From a checkpoint of a small transformer trained on Wikipedia: MLP 512 squared ReLU.
Each number is 128 + 32 x the weight over its row's rms, rounded and kept within 0 to 255. Layers, rows and columns count from 0. The size above them is the row's rms in percent of the matrix's.

# layer 5 MLP up, 512x128, rms 0.132, rows 338-390, columns 64-127
size [112 116  99  94 122 100 100 118 103  39  52 100  34 124 112  93  57 130 101 108  46 109  41 124  97  42 108 120 105 123 104  43  29 104  77 111 113 105 111 103 101 120 101 102 119  92 126 122 112  40 103  23 102]
[[103 123 118 118 162 103 180 130 110 133 118 111 123 106 172 126  91 105 149 138  99 152 123 104 143 121 121 142  95 127 137 144 119 114 152 127 131 139 120 133 145 194 111  63 117 163 147 125 137 125 127  23 189 156 141  85  96 104 124 214 120 102 125 127]
 [138 154  96 121 146 134 136  83 144 243 128 105 180  74 142  85  90 162 184 125 167 103 162 155  90 149 101 107 110  94 110 139 121 179  83 182 138 135  89 236 145 146 150 159 134 140  73 110 127 123 143 119 182 115 153 102 124 134  88 119 106 145  76 134]
 [134 152  73  89 151 124 163 101 153 127 129 145 135 212 122 161  93 146 135 114 106  75 114 166 113 117 130  96 121  92 111 146 126 145 159 107  95 142 135 137 102 141 145  99 139 148  88 168 134 152 154 144 198 136 142  81  44 116 129 185 100 121 121 135]
 [119 120 126  83 169  94  83 166 120 160 120 133 123  82 141 142 103 127 164 133 154 137 154 116 131 166 139 141 157 124 110 105 178 159  87 103 137 116  76 136 140 137 112 114  55 127 117 156 211 127 154 102 187 200 167  92 103 126 124  98  79  84 178  97]
 [149 112 116  83 147 117 161  65 174 218  74 162 108  91 155 101 171 163 183 172 119 129 157 141 106 186  43  78 140 130 102 121 111 140 115 117 147 195 125 180 132 114 120 150  91 134 188 162 174 103 178 108 195 112 135 123 122 126  49 146 100  90 114 115]
 [128 126 106 124  75 144 185  91 153 196 121 161 110 164  58 154 167  86 158 137 139 122 120 179 143 119 137 124 192 126 123 174 150 163 127 151  74 121  88 132 161 144 104 143 113 128  82 133 121 166 129 110 171 169 135  66  61  70  61 183 132  85 119 114]
 [118 163 124  83 118 139 112  74 167 132 101  87 126 195 140 124 152 158 121 118 122 129 127 143 139 179  69 117 134 128 153 144 100 128  58 140 126 174  89 185 120 118 122 102 127 107 106 172 109 156 141  51 195  96 139  52  71  71  77  93 107 147  91 138]
 [113 226 155 175 122 146  84 189 123 153 136 146 163 138 146 152  99  84 203 116  90  97 151 120 135 140  66 132 176 103 133 102 120 158  48 136 106 139 122 145  93 156 129 110  84 197 157 172 100 180 136 112 145 177 144 149 139  79 137 172 113 120 126 160]
 [128 150  92 116 126 163 152 134 168 139  67 136 199 139 143 164 134 142 176 142 113 128 171 153  66  96 143 144 160 112 122 198 146 109 122 126 111 180 160 156 172 127 165 124  88 114 128 189 201 134 169 157 155  93 159  99 169  97 136 177 139 130 119  99]
 [121 176 100 130 129 115 150 126 171 185 130  90 130 146 103 146  71 109 164 189 159 158 162 154  73 160 130 110 165  95  69 159 164 123 126 164 145  70  89 158 126 133 136 113  74 216 107 105 159 174 137 120 161 150 196 124  92 119 104 170  94 144 111 128]
 [125 137 114 142 147 113 148 109 157 195 109 124 119 124  99 117  47 159 144 168 120 150 183 138  85 154 117 112 117  88 106 152 101 170 175 126 145 178 101 187 107 161 129  68  74 151  98 193 112 155  91  92 141 129 161 117 110  86  95 164 115 136 111 163]
 [113 134  98 110 164 153 129  94 130 195  95 177 101 138 134 103  92 114 155 222 158  82 141 114 122 128 140 128 181 149 126 119 159 119 172 154 172 143 138 150 117 131 132  69 110 221 131 133 165 100 111 109 134 145 143 145 138 156  44  86 132  86 104 118]
 [150 187 127 125 105 157 141 123 170 177 102 132 147 136  90 104 109 122 177 169 124 131 125 119 113 159 136 103 184 105  99 163 125 158 134 162 122 127  75 183 126 148 129 119  91 204 110 154 164 122 137  72 139 190 133 134 110  87 105 165 114 137 103 164]
 [148 165 140 124 112 140 140  61 143 177  91  77 137 190  73  95 138 101 131 150 128 162 128 193 106 161 137 142 186  87 115  80 125 116 150 191 125 111 107 151 146 148 125 106 113 134 144 168 111 141 117  96 188 165 159 140  84  89 137 147 101 133  29 106]
 [ 92 173 100  90 134 140 173 124 140 134  54 106 165 145  72 102 121 132 107 138  86 145  90 156 141 161 144  99 161  89  78 155  52 166 116  91 126  96 113 145 149 107 153 131 124 138  95 178 111  90 111 123 170 143 196 146 117  87 134 127  84  97  91  99]
 [ 89 158 107 122 145 126 168  86 118 186 140 159 128 118 126 104 126 147 168 120 143  66 147 116 149 112 133 133 133 150 126 108  48 170  35 109 159 201  79 157 122 151 182  85  35 168 156 125 131 120 176  97  95 119 128 124  35 114  78  98 115 144 100 132]
 [116 209 110 143 142 122 110 138 155 153  92 100 123 106 128 117 130 131 174 128 116 108 174 144  72 157 104 109 182  95 108 169 111 151 123 172 123 161  91 183 140 170 131 119 104 255 128 139 126 109  90  97 157 170 164 175  98 104 104 156  93 102  94 166]
 [ 86 118  75  77 147 161 151 144 184 162 117 147 124 129 187 168 148 145 106 175  90 117 169 162  98  88 115 148 148  66 130 163 121 150 151 121 141 112 120 127 167 175 116 132  70 142 159 149 228 163 139 119 136 100 148  96 153  89 135 154 117  85  79 145]
 [ 95 156 142 115 137  60  99 107 173 133 129  47 155 127 191 143 134  82 105 145 154 105 125 127  76 102 159 117 117  66 106 179 120 145  92 140 133 169  93 131 180 190 130 144 105 143 142 122 150 134 112 124 132 151 208 133 119 110 126 100  76 110 125 132]
 [ 60 131 112 107 146 151 186 102 134 121 113 141 142  93 111 103 158 111 127 178 148 133 171 158 110 165 112 134 193 125 107 162  65 155 122 161 150  77  81 142 141  84  84 112 122 144 126 154 199 136 141  88 117 151 186  85 152 125 139 152 121  68  57 127]
 [100 173 106 146 133 131 144 104 104 179 116 115 163 124 126 145 115 136 161 146 121 138 157 158  97 166 118 103 159  66  91 150  56 167 134 158 148 161  90 191 168 208 154  97  87 150 102 169 120 132 110  56 155 184 182 101 107 106 127 188  96  91  79 177]
 [125 118  62 169 105 115 181 116 123 137 158 161 127 168  96 177 139 132  94 211 119 182 162 128 137 169 108 110 178 158 139 160 162 144 132 138 113  97 136 124  83 144 101 145  89 196 146 153 123 139 152  64 176 131 116 129  72 118 121 177 144  82  94 166]
 [123 169 121 160 132 155 169  97 104 206 109 108 135 141 134 106 128 137 160 117 119  95 166 136  97 166 123 103 169  84  79 201 111 157 113 172 135 148 102 179 148 215 131 117  97 209  55 145 142 119 115 101 143 148 178 159 116  35 121 134  87 121  74 112]
 [ 44 143 106 115 138  87 161 147 172 125 147 130 134 134  69 110 158 144 189 113 141 178 101 164 101 146 140 131 148  88 146 174 101 181 138 162  97 168 125 121 157 176 149  88  67 143  93 169  89  81 115 103 114 164  93 117 116  68  98 193  93  96 114 167]
 [154 132 113 148 151  83 102 137 139 181 122 152 105  87 101 103 102 147 140 182  82 155 114 183 114 142  75 135 127 105  84 181  98 172 129 134 196  96  66 158 142 155 125  82 130 140 122 163 149 134 212  47 103 104 133 100 122 123 107 186 134  81 109 151]
 [137 196  95  80 112 126 137  81 162 156 123 134 177 153  62  86  59 116 138 132 110 123 147 144 109 173  94  90 157  60 120 160 106 142 120 132 166 120 109 155 136 128 115  78  77 191  77 160 116 130 140  55 145 140 151  56  88  89  90 154  72 141  81 127]
 [ 89 163 146 141 121  84 103 126 212 118 119 133 116 134 140 119 138 165 119 143  66 111 136 167 109 144 112 132 199 108  82 216 169 128 114 134  89 227 125 129  97 148  95  59 109 156 117 187 134 157 168 137 141 174 107  95 131  45 114 139 151 130 132 151]
 [100 185 137 163 176 133 117 168 102 139  76 114 132 134 138 140 109  91 164 191 102 134 214 108  98 182 168 139 112  68  97 151 106 165  82 145 162 123  87 136 143 153 150 161 119 137 124 106 125 102 110  53 151 150 124 142 159 119 133 127 113 106 147 180]
 [169 137 110  82 167 133 139  53  90 209 141 157  85 177 126 150 122 151 148 163 125 166 105 130 125 103 167 149 151  87  91 120 130  98 143 144 127 130 101 134 133 162 144  64  35 124 138  99 163 152 150 102 113 221 136 170  75 135  85 155  97 118  78 116]
 [ 65 147 165 134 128 148 114  81 149 164  88  93 156 154 135 183 135 148 101 119 120 117 157 186  66 133  67 134 112 110 148 138  73 138 140 166 142 136 151 140 119 180 103 137 122 139 160 127 188 172  75  85 112 120 160  62 124 106 147 174  91  62  94 167]
 [114 141 125 144 112  80 124 148 104 242 167 121 167 111  97  69 113  66 140 142 175  60 100 180  61 105 110 152 110 128  48 137 135 133 130 176 157 147 158 158 126 140 145 110  97 140 105 188 159 105 149  96 154 153  94 103  99  98  98 123  99 129  86 183]
 [129 167 112 149 121 129 135  86 162 148 135 119 158 145 120 153  97 120 174 214 173 111 179 164  74 157  92 104 175  75  95 145 112 132 116 124 107 120 123 156 133 147 144  80  75 165 140 172 195 185 150 150 165 152 157 138  98 114  86 171  78 129 102 131]
 [ 61 168  88 118 104  80 137  95 117 183 126 105 153 145 116 112 131 162 124 179 134 143 174 165 107 165 131  94 179  96  95 167 143 154 113 183 129 117  50 169 117 178 151  59 106 166 120 200 164 105 130  95 142 137 167  94 102  90  97 139  99 133 103 137]
 [102 147 136 159 103 157 117 157 101 178  91  82 161 153 137 129 119  83 184 154 189 112 160 145  95 178 143  77 113 100 128  96 146 120  83 191 161 157 107 122 164 152  86 144 118 200  77 190 142 170 171 163 186 103 173 160 114  93 158  93  86 117 119 183]
 [176 155  83 117 199 157 196  67 143 161 139  67  80 141 118 135 138 146 124 149 111  89  93 143 112 153 117  57 167 133 148 121 108 131 149 126 175 139 127 170 132 151 136 117 125 133 149 100 112 150 130 128 116 153 110  62 112 148  54 137 136 137 108 106]
 [ 64 162 113 180 124 145 178 155  96 210 163  98 178 117 106  68 100  81 135 134 158 112 108 135 119 148 132 150 138 117 129 126 106 102 167 181 142 195 129 118 188 171  97  89 102 155  72 113 160 129  95  54  94 183 112 162 122 133  83 100  72 101 100 136]
 [148 180 186 129 111  95 129 167  92 129 175 115 157 101 120 127 131  84 132 141 119 147 181  72  93 179 108 116 108 115  80 103 177 155 120 160 156 133 111  99  93 118  90 110  99 182 130 152 133 144  99 145 147 194 123 144 139 102 136 188 152 163  72 178]
 [138 242 100 167 153 110 168 149 123 181 129  79 129 103 149 141 105 110 162 109 101 148 123 127 109 235 140 156 133  88 151 114 105 134  84 188 117 130 106 143  74 125 148 110  74 153  83 137 111 119  84 113 107 204 129 145  92 108  96 183 159 114 106 158]
 [108 143 135 173 171 157 123 104 114 219  91  99 129 123  93 149 134 162 133  94 138  72 177 171  96 121 124 106 106 131 111 120 137 164 135 163 153 116 130 140 131 131 172 115  75 104 107 147 146 104 159  79 103 170 135  76 105 110  84 137 120 126 127 124]
 [124 149 145 104 149  84 129  85 156 112 134 126 129 150 159 153 147 121 223 103 144 108 119 144 126 136 156  78 180  36 119 173 126 148 124 147 122 116 158 138 129 109 197  69 130 132 146 126 189 138 129 113 116 160 194  72  90 113  97 150  85 155  92 126]
 [145 145  72  75 121  86 167  73 143 146 138  82  59 111  92 141 131 141 125 160  80 134 114 130  96 137 155 128 116 138  81 171 148  79 107  91 175  95 102 165 151 152 106  79  84 136 127 156 125 118 103 128 168  91 149  45 126 126 109 105 108  90 117 166]
 [142 190 168 169 176 100 157  65 162 130  85 128 121 124 164 110 156  95 160 149  82  69 161 173 119 217  97 134 157 121 130 150 142 122  87 155 157 148 115 166 163 139 100  97  69 161 144 148 139 184 139 112 140 135 129 109 141  54  86 116  99  98 132 174]
 [109 212 172 151 153 104 151 175 115 123  66 100 222  96 183 106  72 132 131 222  98 140 157 212 106 149 135 142 150 105  99 132 138 109  91 125 184 138 170 157 116 152 152 127 129 179  98  94 132 145 148 114 111 138 147 150  98 100 113 104 125 142 113 130]
 [165 149 156 194 107 107  97 116  87 133 129 132 174 179 117 102  94 122 103 131 119 135 143 161 106 160  70  81 213 114 136 118 136 135 126 171 166 183  94 114 138 174  80  78 125 194 126 172 160 136 112 112 137 187 144 127  83 121  85 128 113 106 163 158]
 [137 179 108 130 165  69 180 119 176 146  72 138 123 118 147 103  77 135 122 194 115 114 124 117  71 202 126 106 136  97 155 129 168 113  72  97 149 171 138 164 124 112 113 166  70 151 153 141 180 131  72  83 191 167 171  62  93 110 111 176 134 122  72 103]
 [146 158 170 148 114  86 113 110 137 130 126 115  89 142  70 107 131 146 102 154 114 129 130 100 146 124  86  93 152 122 115 164 142 147 155 138 143 186  73 127 127 148 138  85 100 179  83 223 106 125 116  99 137 154 149  95  92 148  48 101  73 141 100 160]
 [138 151 128 101 151 120 193 103  69 162  77  64 134  88 116 165 152  76 128 137 129 104 112 146 127  96 140 118 120  57 103 145 102  97 142  88 164 102 161 137 112 140 152  97 114 122 146  96 145 129 138 103 216 155 143  92  69  67 158 181 155 124  96 147]
 [119 147  75  77  75 135 145 158 156 124 100 146 113 158 128 126 160 161 114 172 122 108 138 177 136 197 107 105 163 112 139 141 127 148 140 156 108 141 118 121 160 173 110 127 107 136 114 163 119 134 173 107 176  81 139  79 121  87  87 201 139 138 143 132]
 [106 212 140 151 103 123 154 163 116 131  93 110 144 120 100 156 117  69 226 168 166 120 211 158 114 217 136 140 147 108 113 141 137 146  66 125  98 158  74 181 134 167  99 115 125 125 191 132 114 161 116  86 165 107 164 135 157 124 126 153 148 141 141 164]
 [ 86 181 105 114 132 128 182 125 148 135 117 158 117 143 128 131 139 148 197 120 103 134 137 130  94 128  84 108 160 105 115 147 137 176 136 165 137 149 115 176 162 214 159 100 105 188  96 157 150 127 105  95 158 129 188 109  95  67  94 164  81 131  84 131]
 [121 174 131 173 113 129 118 122  82 147 103 129  97 105 147  89 122 109 122 144 115 154 136 106  68 142 144 152 159 132 106 118  75 167  75 133 139 104  96 151 114 141 109 142 105 174 137 154 102 187 162  56 198 136 117 106  74  79  75 213 143 124 155 186]
 [ 80 196  93 116 163 116 120 142 146  97 145 108 143 166 102 141 116 158 179 129 140 118 155 128  79 199 114  99 130 115  90 165 105 129 109 155 111 149  87 179 129 147 122 129 130 149  96 119 125 115  88  93 202 140 187  99  78 100 112 154 108 122  84 130]
 [135 142  68 116 126  52 113 129 151 171 146 113 157 120  91  83 133 123 170 141 110 156 155  89  78 176 128 128 114 137 107 125 143 124  46 149 110 190 105 139 164 143 149 135 107 157 120 182 114  91 138 105 154 195 184 165 122 123 118 114 141 146 155 168]]
# layer 5 MLP down (transposed), 512x128, rms 0.133, rows 338-389, columns 64-127
size [111 110 103 103 111 104 108 115 105  36  53 108  21 117 110 101  50 121 106 109  42 108  38 115  94  43 105 116 106 118 107  38  20 106  96 109 115 105 111 104 102 114 106 110 115 102 117 116 106  36 108  18]
[[ 83 146 126 113 130 104 111 156 142 158 139 173 148  91 100 124 140 162 134 153 110  52 136 124 181 123 181 188 112  89 142 146  53  81 151 128 100 145 138 108  77  94 128  95 141  52 129  47 110 154 145 160 118 107 131  97 127 179 114 132 127 150 177  97]
 [162 124 161 134 159 139  86 153  91 129 163 110 155 144 176 140 119 138 118 128 145  81 206 141 125 143  86 114  87  72 143  80 176 149 136  97  88 148 140 151  65 131 102 105 184  73 128 118 122 154 135 105 110 114 106 137 174 124 110 119  94 128 111 140]
 [141 159 140 173 114 193 108 142 106 106 140  95 135 115 148 120 182  94  88  93 123 178 109 122 130 171 148  81  91 126 175 137  82 142 133 168 107 216  94 114 108  72 111 135 150  85 174 144 192 103 166  99  96  96  56  66 170 167 153 167 174 103  77 107]
 [ 91  98 118 117 152 153 157 166  97 102 163 112 145 153 198 112 111  99 124  59 164 125 174 147 191 138 184 135 136 158 121 102 154 139  87  91 167  78 127  80 151 150 112 167 133 130  78 130 129  60 113 140 119 134  87  87 166  96 133 108 119 111 108  92]
 [136  97 154 122 108 137  83 194 161 151  98 147 136  93  99  69 153 160 133 142 104  82 194 190 111 103  74 120 123  70 138 142 120 144  96 199 127 139 167 148 118 136  98  91 120 137 180  84  83 156  84 130 132 132 143 159 135 143  98 168 121 148  99 169]
 [167  65 141 126 108 129  77 117 141 134 197 152 211  87 132 195 110 184 122 127 164 162 112 155 183 120 155 185 133  80 178 115 121 138 148  90  98 146 144  81 122  78 140 118 137 143 154 166 205 158 130 189 108  88  78 117 153  79  85 152 129 185 129  80]
 [ 62 127 129  68 126 193  77 130  94 166 100 156  82 119  97 115 152 121 136  73 170 138  81 106 146  57 149 107 126 178 111 109 138  69 106 150 114  73 195  86 111 157 114 125 163 120 121  49 116 167 120 135 153 131 117 134 120  80 135 162 122  66  92 123]
 [106 242 164 127 163 107 131 129 115  82 158 134 123  82 139 176 147 166 153 114 134 139  84 116 128 181 135 148 152 193 127  62 123 121 118 150 119 164 160  96 158  95 152 154 155  87 134 144  86 132  70 107  89 115  76 122 124 135 125 119 141 137  92 127]
 [149 136 139 135 158 129 121 159 113 116 128  67 172 105 209 129 134 168 163 142 132 134  63 212 153 101 138 139 129 189 114 126  86 149 105 167 107 111 112 179 105 124 121  99 157  87 193 117  88 109 109 115 119 144 133 149 168 122  91 131 158 157 135 132]
 [140 126 113 128 143 112 114 164  92  88 154 141  99  80 173  73 136  99 128 115 121 114 116  68  60  50 100 148 105  53 177 164 118 131 140 111 142 103 182 163 154 107 151 143 147 158 189 135  83 162 101 201  74 126 113  91 148  87  95 105 115  91 174 139]
 [153 128 159  85 132 104 145 126 183 106 112 115 138 125 200 126 206 173 117 143 205 114 111  94 168  32 102 138 121 148 146 117 136 136  95  83 124 111  99 148 122 112 165 175  74  80 120 169 127 103  85 166  53 126  99 138 147 125 164 156 158 116 133 144]
 [177  75  92 149 130 184 118 146 165 156  91 142 123 145  52 161 123 120 114 160 102 109 142 149 109 102 188 116 164 121 145 122 125 102 123 116  88 130 185 137 161 114 137 169 108 140 120 120 179 107 123 115 201 141 102 140 104 166 157 100 199 124 139  21]
 [121 127 176 107 144 157 162 124 136 127  37  83 180 148 170 103 151 116  72 146 124 142  94 173 122 120 202  78 164 151  75 121 101  86 122 131 137 103  68 145 175 145 126 106  96 101 106  49 137 113 117 128 124 117 133 158 136 136 166 142  77  72 108 163]
 [154  86 130 134 109 140 118 141  69 109  93 154 129  77 127  89 136 110  81 157 149 142 149 145 107 158  97 167  77 132  78 132 141 155 119 165 148 204 139  62 173 145 126 165 137 152 123 123  64 147 124 114 180 128 133 162 159 144 116 136 141 141  85 141]
 [134 106 138 167 156 166 120 172 144 160 129 128 109 176 203 113 121 136 161 119 198  81 112 142 136  72 157  88  62 168 120 119 152 121 137 155 111 119 156  34 176 113 147 129  97 182 127 173  74 171 108 135 133 158  69 166 120  78 137 163 130 149 124 124]
 [148 116 145 154 172  88 116  79 112  86 146 111 104 153 138 164 156 112 100 153  96 157 143 112 172  99 149 192 125 156 164 113 101 108 121 111  95 127 113 113 142 162  97 115 142 112 158  96  94  99 182 148 115 119 176  82 156 102 131 163 131 101  96 132]
 [151 148 166 122  95  97 100 159  71  80 135  94 114 151 127 122 135 163 155 104 133  76 123 120 149 157 134 134 125 111 181  81  70 140 167  62 133 104 167 120  59 127 119 145 128 112 166 122  85 117 117 111 119 145  91 123  70 121 140 212 142  99 109  76]
 [139 115 100 130 139 154  99 139 189 167 108 173 163  89 151 114 115 191 126 133 178 140 136  90 115 138 103 156 139 121 162 144 140  90 128  67 116 120 194  91 141 167 165 134 131 178 121 164 128  73 103 113 117  95 123 131  66 127 142 134  77 203 149 102]
 [123 141 190 157  99  83 130  94 114  87  92 162  90 117  84 124 147 114 105 110  84 169 135 142  87 144  97 174 183  95  82 164 125 164 119 142 126 178 134 132 146 104  98 121 163 141  99  61  97 204 105 156 151 141 114 124 117 121 125  83 126 164  81 146]
 [128 134 114 158 133  88  86 114  74 166 105 176  83 153 110 129 130  95 145  99 126 119 117 152 143  99 133  67 100 142 138  92 136  61 124 101  79 124  68 111 139 126 127 119 105 148  71 137  90 137 127 112 108  87 123 114 147 155 143  82 133  69 139 199]
 [ 93 123 122 184 139 135  94 175  80 138 127 166 128 114  83 138 121 122  87 129  87 125  71 157 173 218  89 115 127 198 116  73 137 126 174 154 151  70 119  93 118 106  85 113  93 124 146 115 128  92 138  97  79 133  92  43 194 186 112 130 128 113  94 116]
 [195 144 118 173 122 192  92  91  70 114 113 167 136 107  88 136 125 164 129  72  98 150 167 126 187 180 130 130 113 101 129 130  89 153  68 133 133 152 185 140 118  98 123 150 129 142 149 127 161 211  94 163  83  58 111 133 174 154 178  92 128 123 140 148]
 [ 91 155 167  80 117 179 216 119 132 172 110 116 107 108 155 148  64 108  97 132 131  96 125 108 148  53 111 131 164 197  69 177  69 120 196 138 116 131 159  82 123  82 153 157 127 144 135 126 137  83 121  95 137 165  90  99 160 146  80 121 121 158 131 157]
 [137  85 162 112 137  93 124 187 124  77 103 133 184 102 151 120  92 183 123 200 139  87 157  84 149  41 152 141 140 132 104 108 100 100 157 133 107 147  82  92 151  94 193 137 102 136  84 114 149 120 131 151 122 134 121 128  63 104 125 167  88 146 104 109]
 [123  71 111  96 169 157 127 158 108 151 121 174 126 131 185  95  93 109 142 130 130 105 123 115 146 218 102 148  88 103 159 121 138  89  55 109  93 127 183 114 124  92 131 162 210 152 155  67 104  79 184  94 134 113 135 137 178 140 184 133 116 136 152 143]
 [115 121 176 130 132 157 127  93 121 131 115 158 147 100 130 119 150 127 160 112 131 158  98 131 184 137 100 136  77 146 141 130 152  46 181 140 104 112 160 138 133 115 119 116 127 113 133 130 121  97 115 133  83 166 106  91 191 138 177  74 131 140 192  82]
 [119 108 106 131 113 191 145 100 122 120 100 133 142 142 109  64 103 129  85 115 134 147 121  90 145 137 156 105 127  94 160 123 101 190 157  49 132 103 129  50 101 164  67 136 102 122  69 137  95 136  88 162 134 112 120 197 152  59 125 122 106 115 172 181]
 [122  85  70  69  96 152 148 166  91 172 142 131 131 125 107 138 136 104  88 127 115 121 147 108  93 103 177 141 129 109 131 179  84 138  96 124 146 111 142  98 104 124  80 154 156 145  72 177  92 113 153 151 110 107 113 174 137 107 211 155 145 124 205  94]
 [136 148 136 112  94  76 164 116 146 148 141 134 166 100 133 109 137 174 152 105 124 155  85 162  52 134 151 132 105 106  99 167 140 152 143 155  97 125  97 136 109 113 115  77 169  76  95 117 119 135 146 136  92  85 116 144 102 159 149 114 163 187 100  69]
 [128  99  81 125 117 111  84 140 150 147 118 107 153 104 157 108 127 159 139 140 160 164 116  64 157 141 198  99 101 116 154 128 146 111 117 149 123 105 187  97 134 140  65 186 140 157 126 105  87 138 120 185 170  70 112 112 171  91 141 131 163  83 168 190]
 [122 193 114 121  97 138 101  87 140 111 194 173 135  82 155 167 141 113 168 142 181 117  84 155 134 111 156 103  84 129 110 187 100 162 146 149 116 111 171 111 124 167 203 110 164 137 130 115 102 165 106 146  81  60 126 137  56 184 104 118 132 154 148 127]
 [169 156 141 132 203 185 119 144  94 123 107 109 138 114  66 106 147 138 104 132 110 122 117 159 145 160  94 114  73 172 202 146 146 116 170 175 139  98 121  94  86 170 146 126  79 109  68 139 153 142  86 124  88  84  96 156 150 185 110 170 158 143 156 164]
 [110 123  83  93 152 170  96 153 169 131 140 110 118 111 116 125 115 101 177 159 143 152 159 122 112 139 177 170 110 144 188 155 100 136 132  70  70  62 149 112 139 118 145  96 172 125 106  57  60  86 128  67 142 134 137 191 103 177 119 145 111 142 148 138]
 [130 142 159 126 109 130 116  82  97  95  40 142 156 207 123 154 178  84 141 107 126 146 136 130 132 196 105 142 133 151 140  97 112 117 151 173 141 149 115 149 127 126 167  92  80 106 109 129 173 100 150 120 178  66 115 118 139 132 184 167 167  30 149 118]
 [ 54 140 183 117 128 166 100 150 128 155 149  63 100 124 135 158  89 104 152 141  88 186  75  74  90 160 110 128 130 107 124  66 182 133 121 168 103 121 191 106 126  84 105  94 160 126  94  99 126 116 118 165  72 121  66 166 183 107 140  67 126 119 170  96]
 [210 175 170 116 139 116 150 133 174  73 166 137 181 133 106 121 134 107 103  92  66 128 135 113  58 129 186 168 167 145 182 125 107 114 182 121 106 132 111  87 109 100 197 198 126 160 120 148 181 137 128 121 150 123  84 130 132 135 154 117  39 152  84 150]
 [149  84 107 122 118 106  51 120 178 129 150 117 152 124 124 194 138 151 141  88  79 169  56 135 182  88 144 155 118  89 138 138 143 107 171 150 120 196 100  66 113 127 127 148 101 144 114 173 124  95 190 137 161 113 199 100 106 112 144 148 145 112 137  97]
 [185 152 126 198 156 133 135 129  70  83 145  91 123 153 167 159 156 120  78 131 145 126  91 120 154 135 178  77  91 105 153 131 143  75 117 120 110 163 128 106 183 146  93 130 180 168 174 183  96 115 158  91 119  69 126  75 171 167 205 108 148 192 126  96]
 [110 135 150 127  72 165 101 113 123  66 185 152 133 111 129 131 123 150 148 168 184 125 119 111 174 105 121 128 158 153 103  86 133 151 112  89 173 154 133 131 120 123 165 185 163 165 200  62 142 143 177 130 110 118 126 116 173 135  80  98  97 143 118 107]
 [104 181 104 204 165 103 131 175 123 106 144 113 104  92  89 192  86  80  87 151 118 110  92 131 169 128 152  87  57  54  72 144 124 174 144 151 112 115 110  44 109 142 160 135 134 148 124  97 141 141 142 125  79  60 142 149 189 159 147 111 123 135 135 139]
 [188 111 175 113 139 109 107 110 107  67 139 161 150  86 130 117 157 132 133 135  72 156 117 124 177  83 124 155 154 171  96 120 143 136 155 143 150 101 105 142  98 147  77 126 136 143 103 145 162 168  68 142 113  93 132 121 108 123 151 136 153 122 126  60]
 [131 139  69 128 121 211 114 161 167 161 160  67 100 108 138  83 105 132 134 146 124 120  96 157 145 179 183 122  80 150 140 135 154 108 138 180 138 129 169  58 127 143 139 141 127 126  77 109 103 170  88 121 126 145  90 169  81 139 145 108 162 131 175 161]
 [112 107 110  80 108 174  93 157 126  64  97  85 137 130  85  97 107 196 132 149 104 139  99 113 192 161 109 151  90 105 154 150  76 152 146 147 116 140 142  77 126 135 126 125 126 107 141  63 115  94  58 210 137 122 108 160 177 125 133  73 107 152 166  70]
 [103 139 129 131 144 167 119 159  74  59 102 116 153 144  93 156 123 122 162 112 123 116 138  92 116 166 130 133 152 205 126 122 147 187 130 125 184 150 159  97 114 100 119 122 184 130 158 107  38  79 181 160 107  86 134 136 117 120 135  87 141 124 154 154]
 [145 123 120 161  84  97 164 150 160 123 188 115  72 145 176  99 122  69 167 148 152 146 147 139  99 183 144  86  99 122 168 155 111 172 140  61  85 164 230 118 165 111 122  86 180 133 150 135 135 150 137 120 110 142  94 108 156 210  91 127 136 203 130 142]
 [138 151 108 122 100 173 136 136  76 167  92  97  73 122 103 151 111  77 139  88 144 177 122 145 123 148 110 122 129 176 123  36 131 148 107  85 135 100 154 127 148 105 151 135 137  72 168  91  99  98 120 148 146  84  96 139 129 102 121 138 133 179 147 114]
 [ 99 128 123 134 118 116 178 156 132 127 149 157  51 145 116 121 168 130 178  93 145 131 128 147  78 100  83 125 164 127 124 147 143 119 164 136 145  93 109 145 112 113 156  73  67  76  91  39 111 126 117 146 112 173 110 108 159 101  75 107 115 159  88 154]
 [142 160 105 196 157 151 154 201 121 112 109 116 122  82 103  58 127 100 142 179 132 102 148 111 111 126 109 106 104 154 154 126 114 135  87  90  97 126 180 126  95  85  96 144  90 197 183 149  93 126 119 114 151  80 144 173 144 157 136  95 135  36 149 144]
 [131 117 101 106 101  80 101 116 117 176 147 175 115 125  99  83  79 121 128 117  72 138 114 156 130 150 125 169 120 162 119 108 135  94 107  70 162 139 141 118 155  99 129 163 151 164 119 174 120 180 180 144 111 125 136 148 134 104 223 129  99   9 144 145]
 [172 140 140 135 155 143 125 169 138 145 116 131 121  93 191 157 118  73 148 168 118 139 109 112  77  60 161 143  55 143 124 155 121 112 188 149 126  99 178  80  98  91 111 151 125  71 131 142 145 150 174  78 197 154 140 118 113 153 128 165 112 169 157  71]
 [128 117 178 173 177 108 144 168 135 130 139 141 124 126 144  49 107 178 111 134 164  88  89 100 146  59  96  60  99 132 152 127 146 139  94 136 145 148 108 103 149  74 120 145 188 150 142 102  82 150  98 131 175 148 115 158 167 144 134 138 136 152  80 158]
 [149 134  51  95 145 128 129  89 137  81 136 113  87  86  74 158 129 184 147 159 151 129 155 175  87  84  88  95 130 155 144 123  79  96 143  64 114 147 120  96 168 132  91 172 139 127 148 105 115 160 172 106 132 151 151 135 159 149 160  98 192 111  89 196]]